Part of a small language model's weights.
Size: 15 layers, width 64, 2 heads of 32, MLP 256 tanh GELU, vocabulary 8192, 1.84M parameters.
Architecture: learned positions, normalized queries and keys.
Training: 129M tokens, 3931 steps.
Each number is 128 + 24 x the weight over its row's rms, rounded and kept within 0 to 255. Layers, rows and columns count from 0. Numbers have three digits each. The size before them is the row's rms in percent of the matrix's.

# layer 11 MLP down (transposed), 256x64, rms 0.0746, rows 118-139, columns 0-63
099:169138093114127109138150097104124136119140112127175129120109179145092074081171088136143142146112150138123132138115158132141078137136102137108112133094131132152134172103102121117141160122151163
086:119124145150139132121132159158104163136064100145095152129132113140131138136097131128114109096118168155133128128144122115165139142089105104073130152138127151115140104139157166088106092149180100
098:118088117088146114123133125099101099117144133094116118190113112133113104166097104178128168125140126107140141096147165131144147128102103114136125167170181142147133160109111140126153119115094125
120:100155142141115110118092122159163103116132101163110068101098184098114083093125154130139133138170175122160141151138112141127129139138128141141145128149142140096135090146152099109140099130111144
104:110107159126123095136163086152153123123115143144121141157120102118151153145135139158128113113154075155118103151110174123147097128109119167107098145150085068142105094122129157142115137101121168
094:172202115125166155144131098154120093152114133132125098157156167125108115155138125121137152110092093099141169087099121157126121111110117129146105088119080114137126158144112132146126130111145121
089:131106122133109088124107139084119153177091130132147115110148133124148115158146149125160114131133105132135127140166095121147108120102100178097131116148161140101086126082119117110162166182146154
097:114135140127115122143126144146119191147109130110135123164154127114120148101147144134080144150123096126151139144099114140135120166151148121120069149132144133123120153126115119127023146116103117
094:144118104163110101120121099137137166144093129129158115169115123105082134131132197110139128098138113099121095119164132085130101162095119110136119117165137149148133103116144117111154170169152108
099:112146155139075111126156147102128122127140134128133102130146140149206115125086112131103118107136109107119111131164165157124107081120095104138146135147090132137113155139151101160154115177118158
107:126091139144156152143115094130123123124146132147120061124128179124077167121097133139110133137176159122098108104158107174118138112118103169147140121157102126176106141140107130107121103116132118
107:112107139086164132158115138142133109124163131133118080120149148162164132135133073109141116108124131141159146120143096157128110106144128175165127090136079140133119107097065139107162133142110138
093:158102096156132142141144132156105128145136147140163127104140107103161145127166137127155118133102090158143129094135059108111098122145095169141080107092107144135143099148142093127150136141108160
096:131177140166111141117123092100202151136106094143108143139115137150164117111101133120114124129158132124138146150131085156125142097099137103165069075142117147123134105107128129151153124142148127
090:114136159172129075140134092138124159171110125146152156134127076119105104088162121134092081116107140133127115144150109136138119121158158140079166130156147131138128112161086099116120135123110146
098:145099123152127140110156139150142119104090113069138165169123117134147113120131098142131092130073142093151112119141109147145134098115127188154102171142126147146128151133151063132124141122126119
102:121106127132114092142168103109112121154137068122107141170167126090108128146119131144095136148114132123115137099106154112139091126166157063096115119141132105141133129130118166151142148157128182
079:109169130129105128146086101117112134133100128096114148119124105167130152174083101157134098165120132168087132147128166150102132160152078148108131124153173124095149105110127127122136152134140105
117:108145127151107093127141110140138156121072180122117146160165160119136139136118155117140179173163107086129124137139128109094112120100138122050151125115111135125148129128138112124121123103093139
101:096135127144115149094149125156135183150125130124124135167130129109094188111121118133112126065146116115127118138099133113114152163128091143108178145121122144125168095106113098087109150124165133
105:115161096085130149148155099112116132140145133081123118151137078117120147157144160098128131125129150130150108118117053152099150108154123110154141120127137179105138146092148144153105160108103143
104:125122136167126089085127121143151148136134144120182153119166107128108097127131164124125129127107101119143089134113073114170092130118094146119156119174174115122168116100139169119126118113107146
# layer 11 MLP up, 256x64, rms 0.0928, rows 119-139, columns 0-63
097:165142128126109112118093158101116086145091085158139128078129107146131126143128117147160148136138154124132151071157121115117148145152134132129119114136114114141153118200155092121135100077128112
105:130135124118137124095115107108125127122077110122136111100108109143111112118175108105105096115108107101121128136122126115119114114152139148101081082087082115115109068101112104101086094168117143
097:131141074088143164132112164165173124091128156111128176153093132145100138129161117113138127100116129148137122124163143131114106154159121129167093102089147151125124154133141166132132160119090145
113:127142105119147141139140130118091128126121131193134134101097165149133140175117098113127139131170101119146091113126123139116154139176117098178143124125176148145133172137151153135143164133133180
098:059124117144151099114108095142126136128103088148127156121098145157133157155117098123129097141146127105120108141125138114140130150108129118092144166107147164112137063100134112117104100155071142
096:113131116162162114120122112084119152135096094094104154164117121097121151139132101110081182133148110132112127105144160107105152166133158079124140160115134096124129161086119130118123086122104124
095:138171141148105107092099140138115142114193161124073121119136113152152109132170126118103132141181107183170149168097127153110151158130137125100134129152144143146110108139115124118118119121106138
089:115137153132138129096120125097110129086136157153133156129136147117130124136138126122158184119147112162110128105079170109141169131117116079143140173108115124155145162123112125124145083126096190
103:188140109093102158123097105134162133099105153152128120126137116141109122126114142123103111139123079129120108135119147160151093113111138133155154119099096129188102127103116089172156087126108097
091:058105118115140155126092138145113174165108155151103139135150121079124134164117139116137155167126138185119110094135147129110127149132158132131133136153133107138125176157098101110138119138091117
100:094127112118103100114119127143129179137140107104110114146130120106118135132105129133129099166113132152138090106106145117154170161155137083132115116092160115113148154131174098099087086097093090
085:154122119095114133148178105101083094136096121136085133098131140126160120160106122132115142127121119140117103145186143104121162128106129141136168136126099144079123078131084133129147157157101114
102:143116129103123124124118143163143157102125147108130124103125124149109142153147096143103116161123127108062105086094150116127131146129153119113111126107143099106150150156116095150085163173075175
108:096153122094115179196099131184104139119135115132109123151142153115183134160096126103139131132156140133136114140111149131110151170119130112139121093115117151178139145104125142123166108145107103
094:113136170106177132143088116160103133156090134131142126121129126154160098120128097107149109085128088150142103147097124129107125115154099101166139125067153157144091130114111107130146133132094098
105:132127128136139182114134123156141123076084097167103073108151120136117094136118123115140078137147138116155104104129082162112160128142104109150137115086126145126131122123148144083114124121088100
084:100097122075105165140106117128131114109142082122143106169163160117105115126158111149089170124120110118115143122114108127105164102111158135112083086140115143143104184095107142113116136114145127
119:112116123142160135123135166096101131170124122147147158144091139133157155145098173138180151160162125146178112113118139137111150116095153125102152107152119090160141166161125129128121151165137154
101:175119116143135122116110131111152124090120067062081076128110112121137142121123137135117109112108114142112121127128083100130138167118146122157148128122150110146150139130147103137096181087138154
108:098117133129110124156116116129095096112113083120116151111130150093101136158074108116152157137126116118116127114159147087099130137138156129105130096100130084095115105152095078161108096123173118
097:139127122138140112161147139109110115094164117067115113139100154137115151134155108119135118167134078147130125144113158100105148111141155115158118152092121123117082118154147129149104079184154158